Each number is 128 + 24 x the weight over its row's rms, rounded and kept within 0 to 255. Layers, rows and columns count from 0. The size above them is the row's rms in percent of the matrix's.

# layer 11 MLP down (transposed), 1024x256, rms 0.139, rows 855-907, columns 0-63
size [ 90 108  96 102 108 102 111 105  99  97  91  96 107  94  97  90  96 102 104 102 102  90  92  96 101 109  94  96  93 101 106 102  99  95 107 100  92  90 104  97  99  97 104 104  95  95  89  97  95 108  97  94 104]
[[115 166 121 102 135 117 142 100 133 101 165 126  85 141 137 114 126 152 129 135 116 130 105 106 118 148 117  92 138 125 129 109  87 100  97  70 126 110 134  91  93 116 125 142 103 131 167 145 131 133 163 164 134 127 107 116 124 136 137  92 139 144 112 137]
 [184 126 120 104 133 131 141 154  88 136 117 100 110 123 123 121 108 100 144 115 155 160 125 130 145 135 107 157 139 114 131 156 123 102 149 161 131 115 110 141  98 124 116  93 176 117 149 137 137 140 106 178 165 137  75 140 133  85 125 134 109 133  68 139]
 [165 182 133 121 149  97 136 117 115 208 164 138 146  97 129 109 140 135 139 141 137 110 116 127 161 129 136 129  90 108 128  97 101 104 150 153 117 133 115 128  87 149 142 137 109 109 132 127 121 100  99  84 137  68 149 139 102 107 115 154 136 169 149 121]
 [ 80 123  92 115  96 136 171 170 113 110 106  91 149 113 172 129 163 109 163 137 122 112 117 133 117  89 116 135  55 130 140  64 150 128 137 131 133 111 159 126 105 151 163  95 130 113 150 146 159 134 107 106  91 110  85 111 139  90 136 110 100 136 157 111]
 [105 112 129 104 155 146 131 110 127  95  91 142 112 145 169 156 149  97 157 122 119 183  96 122 116 108  92 137 122  88  98 130 120 121 142 110 141 111  90 123  73 176 126 123 136 102 112 114 133 119 155 122 111 160 150  95 104 118 133 159 115 141  96 111]
 [124 160 130 109 158  79 125 142  57 142 122  95 111 125 104 138 153 118 162  93 106 122  90 151 135 141  97 125 109  93 151 143 132 145 165 137 101 131 153 167 132 118 144 130 101 131 133 162 166 104 120 108 108 166 131 154 135 138 156 147 139 144 169 151]
 [151 146  98 185 124 112 134 136  91 138 109 157 119 150 107 144 154  91 136 111 159 179 101 119 132 156 137 125 138 137 102 102 109 104 143 114 133  89 148 145 170 107 115 110 143 107  98 118 130  96 134 150 141 157 132  88 129 114 167 128  96 144 163 121]
 [106 157 126 124 161 147 154 114 146  97 131 112 146 117 173  99 150 117 114 167 135 144 150 155 146 178  98 133  73 146 167 124 173 139 120 143 141  91 127  82 121 109 116 123 118 169 140 113 135 108 136 101 130 150  95 124 175  82 150 143 117 141 107 104]
 [117 141 123 104 161 116 172 145 136 145  79 135 130  93 145 125 129 143 100 102 112 160  93  91 140 174 110 145  94 148 145 151 115 185 104 121 105 141 122  93 141 132 125 125 134 149 153 131 114 149 107 133 159 137  98 149 106 137  99 141 183 107 144 105]
 [101 119 138 101 106 112 109 107 150 118 111 132  91 121 119 110 122 170 114 116 130 139 123 153 134 139 148 122 147 128  96 169 108 163 117 117 109 134 106 170 153 104 131  93 111 107 130 100 152 102 112  83 124 156 106 144 107  78 139 168 127 101  96 176]
 [164 143 141 149 174 149 168 132 156 174 169 128 170 136 135 153 164 171 121 116 128 133 144 181 103  96 118 135 113 139 122 125 146 133 169 122 139 167 157 128 117 129 120 147  96 112 134  95 152 127  99 154 171 145 169 134 131 114 149 133 107 169 113 115]
 [112 108 189 114 124 109 119 163 138 112 108 144 128 127 162 138 124 134 142 141 132 144 133 132 155 120 118 124 176 120 114 106 101 133 123 101 140  71 120  78 139 150 135 151 117 146 134 134 153 125 135 116  78 109 111 134  90 122 151 141 143 150 143 143]
 [135 107 127 131 160 172 136 122 138  80 145 113 105 130 118 120 132 116 135 133 132 151 147 134 130 121 143 115  89 123 108 136 141 167 129 128 123 182 149 161 179 119 111 133 107 110 165  98 118 107 105 156  69 148  87 117 122 138 135 117 122 116 130 137]
 [136  86 118 116  90 106 141 132 148  93  85 137 134 107 132 116 134 155 131 144 148 120 120 105 113 142 125 147  99 159 149 106  97 127 153 111 155 101  90 152 120 113 142 142 152 140 106 101 104  63  87 123 154 130 145 158 140 123 126 154 153 144  99 137]
 [102 136 143 165 147  72 151  83 124  96 104 140 163 101 158 123  79 181  98 123 121 160 142 114 146 135  87 121  88 118  96 158 149 116 116 133 143 126 157  94 125 135 182 141 135 100  72 118 133 100  81 132 114 112  68 159 122 105 148 143 178 106 126  80]
 [127 128 122 142 113 160 134 103 177 115 142 128 158 135 103 123 133 129 122 135 119 151 105 139 141 119  93 136 142  78 157 103 148 120 134 121  94 125 110 169 129 118 186 141 142 128 132 129 117 193  93 111  94 164  90 142 154  55 144 173 164 143 135 127]
 [ 94 165  88 138 147 127 115 145 131 177 131 154 181 115 115 126 119 145 139 102 142 125 117 123 106 127 125 115 127 127 113 113 137 148  99 132 150 133 142 147 144 139 134 123 128 153 104 122 117  98  67 124 107 170 176 119 135 139 106 109 157 163  99 119]
 [125 126 148 122 161  85  94 166 128 176  98 145 121 169 152 134 115 153  77 152  82 129 123 162 128 103 126 166 120 157 125 147 145 121 135 148 127 116 134 102 138 140 101 139 132 159 155 117 111  92 108 176 112 127 100 145 159 141 136 157  92 118  74 124]
 [129  95 134  98 163 146 143 114 167 134 118 110 140 117 125 133 145 137 142 114 147 112 114 140  91 115  95 117 165 120  98 115 126  97 129 130 105 133  98 157 112 105 151 137 149 105 136 109 103 181 153 133 139 169  87  85 127 138 114 138 107 163  67 107]
 [121 101 134 125 133 149 105 133 151 128 150 104 127 116 101 112 119 148 112 129 114 146 160 124 135 176 138  89 148  83 117  73 120 140 140 136 113  78 101 142  93 111 157 131 111  98 142 114  85 110 143 146 153 115  92 144 137  99 114  94 141 176 114  93]
 [140 164 131 130 119 167 154 174 160 124 104 167 118 114 125 142 158  73  73 201 147 130 167 149  97 102 102 177 104 100 127  98 161 115 136  97 140 127 135 120 110 109 113 154 141 148 115 160 135 122  93 149 102 141 103 103 167 106 161 134 155 144 112 135]
 [176 125 120 105 122 155 108 136 102 132 132 121 110 150 126 138 124 141 130 151 143 145 115 109 109 128 159 131 126 160 148 105 100 136 137 178 145 177 119 104 122 100 147 112 144 181 125  82 148 173 133 133 121 117 151 152 142 116  86 149 160 102 119 123]
 [ 82 154 151 143 102 158 165 126 126 180 121 155 137 112 151 158 117 137  87 152 130 143 152 137 125  84 105  86 150 111 122 145 139 106 126 136 151 114 131 116 154 121  65 159 113  94 140 131 126 149 123 133 102 102 115 110 140 137 120 163 124 121 119 143]
 [115  96 113 117 144 110 114 122 129 128 103 134 155 141  99 105  64 137 114 119  94 125 128  98  89  98 166 108 113 106 131 188 123 128 142 114 107 151 155 108 113 138 161 158 116 105 121 141 148 102 124 196 181 147 117 103 155 129 148 133 141 109 136 107]
 [127 140 144 130 128 138 164  91 146 128  96 128 120 153  92 139 164 142 135 103 115 140 139 122 110 159 131 157  87 174 164 129 143 102 149 149  88 145 122 159 116 126 104 119 113 128 120 101 142 155 124 109 167 100 103 107 116 128 149 133 127  74 110 135]
 [152 153 126 111 156 107 154 163  96 135 145 117 160 122 106 143 152 118 130 145 137 153 140 143  60 171 119 122  67 133  91 112 106 112 112 113 178 128  68 121 165  90 135 123  92 112 107 163 122 139 131 143 133 102 126 101 144 101 142 142 110 125 101 153]
 [129 128 137 163 106 141 157  99 148 136 133 119 159 117 120 163 109 128 138 127 113 130 119 124 154 108 152 108  90 167 152 145 126 142 124 163 117 185 110  92 109 160 103 165 132 115  94 126 142 126 108 136 150 131 139 103 176 166 157  90 131  96 138 168]
 [143 129 125 126 146 147 144 113 109  89 149 108 126 131 142 184 113  69 131 102 116 103 135  95 131 106 127 137 135 136 180  93 158 141 148  69 103 110 106 162 136 157 163 168  85  77  99 136 114  64  82 153 140 107 142 127 115  69 119 103 141 130 126 147]
 [166 121  91 145 125 170 133 136 102 149 138 105 162  98 154 102 139 140 111 146  95 149 139 114 149 151  94 150 106  86 126 157 109 134 152 128 114 148 106 156 102 102 147 140 132 135 163 116 103 104 136  99 152 104 119 134 129 113 147 131 149 149 160 101]
 [150 103 104 127 140 150 118 126 114 128 166 128  92 150 115  94  99 124 160 131 112 156 140 131 145  74 106 156 114 129 139 127  81 132 127 152 108 141 134 122  92 127 117 114 150 157 118 102 122 124 111 135 175 146 153  84 113 129 149 106 107 160 135 132]
 [159 122 147 129 165 127 155 130 147 132  90 144  98 142 119 114 140 172 135 138 112 101 156 106 177 174 167 152  79 144 141  98 120 137 122 126 133  94 141 143 118 189 187 136 121  97 140 204 164 145 132 156 122 113  82 140 146 180 136 136 142 106 101 129]
 [128 171 145 135 157 108 158 152 123 159 139 175 180  98 123 158  94 119 129 112  89 141 131 102 175 126 123 111 154 141 125 109 110 121 134 104  77 152 136 129 113 168 120 138 102 119 159 125 151 132 103 114 137 123 132 116 105 130 121 123 179 109 152 165]
 [128 157 167 154 123 104 138 140 120 117 149 108 128 124 120 104 143 129  95 172 151 123  78  97 116 127 147 192 118 131 103 112 138 129 111 169 120 141 130 153 137 131 102 148 112 107 142 138 128 114 114 161 114 125 110 125 147 139 143 133 208 129 111 111]
 [128 140 158 144 123 144 136 107 141 127 105 121 134 182 126 123 139 159  96 100 134 110 101 122 144 116 174 153 138 159 157 135 142 137 100 136 109 149 114 108 127 162 122 152 141 162 118 102  96  78 142 122 115  94 118 142 160  92  97 106 111  87 108  99]
 [127 103 110 109 120 123 161 127 154  97 157 153 119 202 125 113 128 139 143  96 145 119 142 107 126 143  87 151 174 147 121 163 109  81 152 147 112 157 113 109 189 123 143 142 148 104 158 125 114 127 137 130 129 104 112 143 113 105  91 122  97 105 161 150]
 [ 78 100 158 129  88 141 125 133 122 131  94 134 147 152 161 165 122  94 143 136 175 129  94 134 150 111 111 109 110  96 122 126 140 127 148 105 101 169  91 180  90 144 132 148  91 117 147  90 143 119 141 160 133 142 144 113  97 166 135 162 126 130 144 144]
 [113 137 149 132 192 167 120  98 137 116 136 112 115 189 136 107 119 122 113 122 126  89 108 154 142 122 167 142 160  97  97 104 123  96 140 113  99 152 103 120 148 123 125 136 181 118  99 162 133 135 136 152 155 176 118 122 130  86 122 130 129 123  93 161]
 [124 139 116 152 168 117 111 123 149 125 102 150 144 104 141 124 131 104 144  92 134 105 114 150 120 169 133 127 133 143  96 117 113 120  99 132 142 150 119 133 128 102 130 126 135 126 110 100 119 115 165 133 122 128 142 148 118 138 143 118 137 128 139 113]
 [148  82 169 118 142 109 128 155 158 104 120 135 105 100 152 138 125 111 113  76 149 118 145 140  87 150 146 154 153 161 133 118 148 162 128 101  99 159 133 151 151 150 123 152 135 122 131 137 140  81  95  82 132 124 165 133  80 110 137 110 120 151 135 131]
 [ 90 129 140 110 143 103 148 174 120 127 127 106 166 139 121 134 117 142 156 129 110 147  95 114 115 136 160  86 127 137 129 113 149 128 154 137 133  99 118 121 178 116 106 148 126 130 121 123 129 104 151 128 145 142 141 121 111 123 146 158  77 179 143 161]
 [168 101 142 164 132 127 145 123  77 167 159 118 131 128 150 102 114 100 141 122 136 104 113 152 109 153 105 138 154 110 126 145 139 114 158 136 142 120 131 160 144 148 103 166 123 134  91 118 107 156 119 120 110 135 173 104  80 134  97 124 152 163 153 131]
 [123 133 129 100 161  95 115 166 157 181 221 116 147 104 142 139 130 116 132  57  89 114  88 111 121 122 162 133 126 144 138 130 117 147 121 134 125 111 133 135 134 106 119 144 121 159 106 139  96  98 128  90 136  94  90 177 107 141 128 111 170 106 112 160]
 [178 131 139 109 107 114  94 105  99 135 111 129 157 116  79 113 104 160 104 124 141 104  84 118  73 178 135 143 150 116 131 179 110 131 162 100 102  94 104 128 119 144 114 122 131 112 110 126 122 161 155 117 128 139  93 125 149 142 156 144 116 123 133 127]
 [117 154 152 157 150 110  75 186 124 125 121 135 174 161 126 141 181 116 127 139 152 134 102 153 133 149 113 173 132 114 131 143  76 129 122 131 104 125  91 132 101 111  87 107 115 102 164 159 159 118 134 100 136 117  95 133  99 120 121 157 154 120 108  83]
 [133 109 168 150 132  96 116 129 139 140 135 116 100 162 123 132 130 126 105 137 100  96 144 170 132 177 105 153 125 135 124 120 126 119 117 120 131 155 132 108 123 143 156  96 170 100 111 106 138 129 115 139 121 136 110 108 128 121 120 166 109 122 125  86]
 [154 128 150 174 117 131 168  74 145 104 156 135 115 125  92 147 145 125 120 107 106 136  78 136 154 109 125 113 128  85 135 138 109  99 144 119  89 114 115 120  82 125 128 153 153 132 135 122 143 176 116  98 144 104 119 152 142 142 153 133 131 146 127 153]
 [ 95 145 127  88 158 129 128 129 148  87 112  98 137 121 149  88 104 139 113  75 110 116 119 108 159 185 121 146 121 137 161 123 137 177 121 148 139 110  67 108  95 135 158 128 114 114 184 127 136 145 154 118 123 149 164 142 125 112 115 130 115 117 122 113]
 [108  97 143  91 113 154 117 149  96  99 136 124 129  88 193 101 122 107  93  87 121 103 129  98 111 112 128 105 118  99 150 133 144 123 159 118 129 152 149 115  73 122 131 172 121 151 118 144  76 144 125 125 142  87 147  85 114 155 152 130  79 114 103 138]
 [160 157 155 130 145 135  95 117 107  92 138 138 115 128 107 115 126 174 163 107 127 111 125 120 108 162 157 137  91 124 151 153 149 150 131 158 146 112 104 123 128 100 156 136 124 129 166 105 140 154 159 144 156 107 133 114 118 110 123 173 146 132 158  99]
 [129 176 138 117 112 159 135 121 139 107 108 108 130 126 103 103 110 128 145 112 132 159 113 103 187 108 144 124 110 110 118 136 121 118 108 124 148 117 151  96 145 131 132  99 120  70 129 115 127 137 107 132 137 109  85 175  90 136 145 136 163 175  61 134]
 [ 91 121 142 132 128 109 158  81 174 122 119 138 122 107 113 116 164 101 108 111 110 113 134  99 116 121 154 107 154 121 125 110 119 140 131 141 124 134 157  84 129 127 108 162 126 136 124 135 156 116 190 124 151 180 131 100 159 136 118 114 135 138 124 162]
 [137 137 156 117 120 108 129 148 143 123 167 124 161 118 129 149 113 159 126 132 127 150 150  64  96 112 162 134 114  63 136 104 155 137 127 133  80 104 122 161 112 118 141 107 134 153  98 122 144 121 120 138 157  89 124 115 122 126 161 100 115 125 187 133]
 [131 127 148 132 129  96  99 118 122 143 143 109 146 138  96 111 133 132 114 138 146 116 146 105 143 130  95 135 103 156 110 152 147 137 139 127 154 159 119 138  80 131 105 144 118  89 103 155 122 151  89 101 138 106 117 123 155  89 161  95 154 108 115 162]]
# layer 11 MLP up, 1024x256, rms 0.146, rows 856-907, columns 0-63
size [ 96 100 103 105 105 113 104 101  96  97  92 106 101  98 105 103  96 106 107  97 103  84  96 102 100  95  97  95  99 102 101 100  93 102 101  95  95  98 102 106  96  97  99 103  97  96  95  93 108  98  98 101]
[[141 149  91 166 139 113 137 143  93  99  92 124 110 104 151 116 156 158 135 121 106 120 187 116 121 176 126 149 132 169 126  94 114 100 108 132 130  69  92 124 156 121 156 194 153 140 142 143 152 159 141 141 102 128 117 117 111  93 128 161 122 104 167 135]
 [119  56 128 131 136 145 148 187 121 107 149 109 138 149  76 128 149 165 124 140 142 122 130 132  70 117 120 105 125 174 126 156 136 131 121 102 131 132 140 131 132  83 132 117 156 116  96  75 111 121 132 107 145 107 119 120 137 137 114 128 150 187 106 116]
 [ 79 132 135 100 113 152 137 107 149 126 166 141  84 107 150 133 117 148 163 135 127 144  61 129 140  80  94 126 145 110 125 147 118 168 140 118  97 133 149 153 104 143 106 118 159 132 112 149 137 154 116 113  82 126 142 175 117 107 109 150 124 144 125 134]
 [132  99 162 148 118 118 159 106 126  69 177  89  93  75 159 144  85 102 124 179 130 143 143 132 130 131 143  96 156 131 125 135 134  97 147 139 124 160 139 114 143 127 159 117 110 118 105 128 109 144 160 118 136 123 121 105 115 167 132 120 131 127 139  99]
 [144 137 117 139 130 110 125 166 102  72 113 152  95 169  95 113 140 132 131  94  99 128 122 153 156 144 105 151 145 155 150 158 109  97 108 159 124  62 154 136 134 120 127 100 118 147 180 134 152 145 127 131 113 162 129 117 145 128 117 105 142 140 130 115]
 [155 105 103 135 140 149 105 125 150 116 141 151 130 137 137 146 124 114  91 143 127 131 117 135 108 149 127 116 137 119 100 123 112 136 115  97 103 110 170 143 121 144 124 125 145 116 126 184 149  99 132 156 115 125  65 125  79 102 162 119 121 111  93 132]
 [126 117  92 128 119 125 103 140 126 106 105 134 108  91 118 126  99  80 100  78 130 165 117 115 112 116 118 109 130 121 144 147 142 140 122 135 166 134  68 148 120 115  75 117 108 153 163 101 114 112 138 113  99 142 143  82  84 130 132 137 147 135  98 148]
 [113 101 171 146 187 156 132 113 109 154 160 144  97 126 156 132 143 104 142 128 146 134  92 130 110 129 116 137 111 132 135 156 118 106 108 114 155 106 147 156 133 101 144 163 165 148 109 121 107 140 130 113 114  85 115  76 120 100 120 118 153 142 144 160]
 [158  86 152 136 102 142 136 124  88 173  89 120 143 136 136 142 117 125 112 138 141  90  98 146 144 128 115  71 100 144 139 129 129 148 147 131  89 132 166  91 197 151 128 138 129 149 150 176 125 162 118 113 200 128  92 117  77 148 116 130 139 137 129 116]
 [157 139 154 126  87 114 139 115 136  68  91 148  92 120 110  91  90 122 139 116 126 121 148 139 104 120 140  82 104 159 101 137 149  70  97 133 111 131 136 116 129 117 129  60 167 112 146 186 112 167 146  85 131 142  67  95 123 129 114 165 130  98 122 136]
 [133 147 151 142 209 185 121  92 117 110 134 168  83  78 107 146 115 168 122 128 170 143 141 150 115 137 110 137 150 124 147 114 101  73 132 164 127 166 123 138 183 154 140 122 138 146 109 143 138 143 136 150 128 130 133 116 142 132 118 123 139 122 171  89]
 [122 128 103 134 134 117 124 148 123 108  85 104 136 136  70  96 125 134  90 153 146 134 108 126 107 159 121  80  81 150 105 145 189 134 118 115 101 117 101 118 124 128 131 126 136 113 150 153 139 116 154  94 125 146 116 162 158 126 135 145  95 120  88 160]
 [ 69 108 115 133 102 107  57  81 118 130  95  81 137 154 155 119 155 109  84 103 152 167 106  85 104 145 139 115 114 128 119 122 145 138 120 125 168 119 142 122  96 171 150 142 160 138  99 105 128 147 126 202 107 120  99 126 151 147 115 107 137 133 157 118]
 [145 121 134  94 110 135 103 155 135 120 146 106  67 126  99 153  61 110 106 143 113 111 145 145 164 118 133 165 149 111 159  84 129 145 138 172  90 148 115 164 145 117 115 123 149 138 152 153 133 130 222 151 135 130 147  92 132  99 134 135  86 109 157 147]
 [144 126 158 144 103 177 173 117  93 118 109 118 144 135 107 143  98 121 126 133 127 121  84 100 149 116 116 101 122 129 163 102 107 172 104 178 117 121 150  90  99 154 101 109 113 131 111  81 142  72 142 115 130  93 124 118 110 126  90 124 125 144 113 123]
 [144 117 117 117  86 132 103 119 143 105 108  89 123 105 191 126 123 180 167 136  98 143 169 178 106 165 121 122 133 135 161 112 121 135 143 137 140 150 131 151 138 139 142 135  80 141 160 100 148 156 161 114 105  73 145 129 124 116 183 121 136 114 156 119]
 [130  77 159 157 129 128 101 125 132 121 153  94 128 118 154 125 117 138 147 112 124  58 122 152 106 115 103  97 142 110 119 124 119 130 158 107 112 110 113 143 131 132 136  68 148 102 109 137 142  91 132 119 129 138 179  88 133 106 141 100  97 120 134 133]
 [140  83 140 115 109 119 144 164 187 117 121 113 122 169  84 128 146 111 130 140 163 127 128  89 129 121  81  99 132 132 132 153 123 137 148 102 148 133 141  71  82 109 185 121 143 163 150 150 146 127  86  69 142 130  63 134 160 126 132 133 102 149  87 139]
 [ 89 163 143 162 156 111  97 126  87 137 124  99  99 118 139 114 128 161 131 139 140 112  96  99 131 137  96 119 160 162 124 106 146 153 149 110  99 151 137 147 129 116 103 104 138 124 127 142 152 152 138 175 129 131 112  88 140  99  98 149 145 114  75 125]
 [137  93 133 139 162 142 140 147 119 155 108 165 106 159 108 108 127 113 153 142 163 116 136 128 147 112 115  93 139 141 109  98 112 132 166 128 124 121 159  79  82 133 140 175 137 147 139 129 134 130 121  64 109 122  88 102 156 120 110  98 125 148 132 125]
 [ 94 203 134 112 128 151 106 111 108 115  90 201 133  85 119  86 121 151 180 154 122  88 109 121 109 124 132  96 152 155  98 123 123 159 117 119 155  76 161 115 135  90 112  85 127 155 118 125 144 107 133 121  98 118 108 136 173 128 133 140 139 137 120 100]
 [127 148 131 141 162 125 149 152 139 125 125 103 131 102 107  86  89 139 120 124 110 142  89 114 142 108 161 126 109 157 168 131 106 126 122 106 176 106 129 128 105 100 124 103 109 137 130 133  83 124  92 127 147 129 143 140 132 167 146  96 100 152 115  57]
 [134 158 170 173 110 146 111 152 103 105 112  93 137 105 100 137 169 166 152 178 145 108 109 136 142 112 122 155 113 124 112 124 100 124 125 138 120 104  74  96 128 105 129 121 152 124 168 143  79 142 104 113 106 100 141  81 130 137 161 151 124 112 134 129]
 [114 147 144 169 113 145 107 134 139 100  92 136 123 126 133 121 128 132 130 132 131 108 127 124 147 164 142 131 123  74 124 134 132 133 154 123  88 139 133 135 129 158 148 133  94 126 136 106  93  95 163 152 144 104 116 122 140  88 123  99 131 124 136 127]
 [ 93 130 104 149 191 127 156 117 120 110 111 132 112 134 105 182  78 104 132 132 140 110  96 158 168  87 122 105 139 118 148 134 122 127 146 123 114 144 105 121 110 150  91 126 166 101 119  80 207 153 139 157 117 164 133 161 108 137 144 110 137 124 132 126]
 [136 136  91 148  96 166 145 146 129 126 114 107  84 110 146 119 126 140 107 156 134 160 138 114 131 140 123 115 101 129 145 115 123 189 126 180 115 114  94 121 141 123 118 141 123  90 159 129 113 164 142  89 186 175 108 167 154 131 109 181 103 156  80 105]
 [187 152  82  83 108  88 104  93 156 113 151  94 121 157 113  79 117  98 143 133 132 124 169 154 127 123 131 124 114 110 151 124  84 135 132 129 125 128  95 102 137 125 147 152 137 114 127 119 131 149 120 125 164 137 149 127 129 128 172 125  82 143 120 178]
 [118 159 134 173 126 138 131 155 112  95 132 128 130 171 129 129 104 106 109 152 123 146 110 178 109 163 158 100 147 159 101 159 145 132 138 114 129 121 106 143  60 143 121  93 114 160 116 102 150 131 165 163 132 111 134 131 119 137 125  97  97 123 135 105]
 [146 135 139 127 156  97 146 121 115 118  87 160 104  76 127 140 146 106  98 136 146 134 141 141 138 131 103  83 163 118 137 120 112 105 172 130  78 109 112 125 123 130 145 166 145 122 141 115 107 136 149 121  60 125 162 117 146 157 145 135 113 141 111 137]
 [159 145 139 127 151 145 103 174 112 113 151 137 133  84 127  92 125 184 127 120 116 155 168  82 160 139 129 124 149 129 125 119 121 130  96 143 102 115 142 157 108 180 150 156 108 166 139 105 112 174 131 135 135 102 113 107 140 129 133 116 126 131 116 148]
 [121 155 123 152 188 143 116  88 147 105 119 104 101  77 116 113 130 162 123 105 113 167 136 158 160 134 143 128 102 149 137  89  73 146 126 162 110  97 104  99 124 135 156 143 124 105 120 150  64 128 119 107 105 113 102 149 131 108  89 152  95 127  78 113]
 [108 101 121 132  67  86  96 152 127 112 121  83 109 108 101 143 102 145 138 190 129 137 122 116 123 103 115 110 133 116 159 106 149 134 161 145 166 102 196 126 137 140 156 104 139 127 104 133 106 103 120  82 158  78 117  94 141  95 133 109 150 147  92  85]
 [125 122  99 114 104 108 145 151 106 122 141 153 130 134 135 156 113 141 134 155 104 109 169 166 114 144 142 126 110  94 133 125 147 141 158 146 143 128 122  36 141 135 138 150 127  98 118 111 128 128 115 175 143 128 163 124 103 170 146 169 105 107 132 100]
 [ 78 110 122 123 121 125 148 115 133 149 145  77 156  92 156 139 111 167  97 133 121 121 111 163 142 138 152 104 100 147 162 100 196 125 139 159 129 104 111 129 126 142 180 152 155  95 136 124 114 127 123 135 123 116 138 138  97 137 154 129 118 116 107 103]
 [153 158 122  69 125 108 124 113 148  90  68  90 106 139 122 146 141 148 111  95 151  87 148 131 110 128 166 103 128 118 152 147 147  82 163 127 124 153 133 125 130 142 167 149 138 141 160 147 139 136 102 147 114 101  89 112 131 100 115 138 117 145 150 134]
 [131 135  99 149 139 127 165 135  97 190  91 111  78  98 109 135 128 159 142 119 132 119 157 147 143 113 140 144 140 116 136 168 127 121 146 177 179 145 122 123 132 152 140 140 158 170 128 129 138 105 103  91 121 102 139 114 120 149 100 129  84 128 166 105]
 [ 96 101 146 169  93 176 142 126 150 115 121  87  96 133 100 155 108 161 136 128 136 150 172 135 130 115 102 139 161 135 177 148 143  95 151 140 114  58 155 138 106  98 160 165 166 111 121 164 154  99 115 151  84 110 149 124 113 134 123 124 157 152 125 152]
 [115 150 143 107 143 171  82 157 128 111 139 150 110 121 157 116 161 120  59 140 108 135 119 125 133 133 119 116 128 138 113 134  78 150 143 102 125 150 134 158 135 124 102 174 142 161 122 135 177 108  97  91 123 148 120 104 107 117 146 106 120 147 151 142]
 [150 146 158 118 117 150 132 130 130 106 101 109 129 152 134 132 107 127 164 122 118 133 137 136 104 116 176  97 129 109 153 123 134 111 116 107 133 162  96 118 109  87 155 138 165 126 119 102 105 142 168 115  71 125 126 119  95 155 101 116 134  66 120 120]
 [126 139 160 143 123 102 127  72  74 110 109 131 161 113 148 156  78 123  86 165 151 128 149  76 132 146 111 126 121 130 154 143 166  85 135 128 157 130 141 143 111 168 140 170 107 142  95 111 105  98 114 128 115 123 154 131 119  65 132 107 177  79 121 118]
 [105 108 123 156 126 132 180 156 146 128 120 125 115  98 102  80 155 140 143 133 118 163 132 109 114 120 134 118 107 172 101  96 111 105 107 123 142  82 107 180 111 161  92 114 147 109  82 145 108 133 162 183 137 102 170 154 169 120 143 108 102 137  87 114]
 [148  87 215 125 143 178  65 121 124 132 119 142 124 132 153 135 115 141  92 137 103 114 119 128 127 118 126  85 115 144 103 142 165 150 135 107 126 101 177  78 130 113 128 122 113 147 106 104 159 158 104 143 125 139 117 147 169  92 103 139 115 131 126 117]
 [101 100 160 141 138 116 121 126 155 122 150 121 112 157 185 122 100 130 107 139  93 128 120  93  98 137 139 112 125 161 129 102 128 152 140 159 125 118 122 165 133 150  85 122 160 102 153  84  99 131  89 104 161 134 123 157 116 140 137 138 176 132 124 148]
 [157 119 121 147 117 156 126 116 132 149 143  66 142 138 126 145 103 111 139 157 124 159 154 118 119 132 123 106  97 149 118 126  77 149 115  91 145 104 185 126 158 124 129 120 130 162 148 119 144 119 107 104 140 146 130 155 123 147 122  85 172 120 135 146]
 [104 162 147 126 133 102 115 140 119  94 105 115 144 116 153 145 137 107 138 127 100 149 127 103 131 187 130  98 115 123 138 151 160  95  97 127 109 157 136 148 125 134 124 135 135 123  96 109 132 127 108 122 132 112 109 163  99 168 125 129 135 146  99 150]
 [127 139 127 196 127  90 171 139 106 173 107 123 139 117 144  94 132 118 107 132 135 106 111 126  73 130  87 104 107 131  65 160 168 121 148 145 112 131 173 124 129 126 111 121 101 123 111 106 122  99 154 111 114 112 105 112 177 150 137  91 106 170 118 126]
 [109 113  91 114  81 103 138 157  96 125 127 165 119 158 109 130  86 144 132 154 155 115 121 131 132 173 107 132 182 145 185 180 137 148  84 111 136 106 114 121 128 134 154 168 120 101 142 137 163 116 122 132 111 147 117 153 181 108 108 117 108 116  93 121]
 [106 120 145 103 140 129 156  80 115 121 140 111 168 136 164 148 128 146 111 107 119 147 116 182 142 154 109 139 115 152 155 103 138  99  90 147 149 113 107 110 136 141  96 132 132 104 106 137 121 153 112  89 155 110 115  98 162 156 117 166 118 139  96 144]
 [138 128 137 134 114 131 126  78 160  98 143 134  71  72 158 124  71 127 141 105 134 136 115 185 106 143 155  92 104  87 116 132 108 110 106 119 131 153  93 134 119 138 132 129  98 129 115  88 110 168  90 122 191 141 106 111  97 139 161 101 169 128 129  83]
 [ 91 137 119 117 152 162 153 129 140 162 134 131 152 190 119 160 109 134 132  85 149 157 133 146 111  97 132 117 148 125 140 105 122 135 107  89 102 106 143 139 146 132 162 130 165 127 147  89  92 145 119 129  78 147 129 162 102 130 112 119 106  95 129 119]
 [123  98  73  98 104 148 153 114  83 113 113 102 128 120 138 126 125 128 101 139 149 126 137 123 123 139 131 168 146 173 100 144 132 139  81 104 125  85 132 115 127 141 114 154 114 140 126  91 115 154 134 115 154 186 109 131 116 134  94 140 123 148 136 114]
 [141 125 156 141 124 124 149 109 166 115  82 131 139  98 122 124 122 187 108 113 125 132 119 145 142 132 137 137 123 103 147  80 158 108 105 123  99 134 112  90  97 127 127  71 138 149  82 134 207 126 160 143 140 115 111 138 110 143 142 135  94 131 153 132]]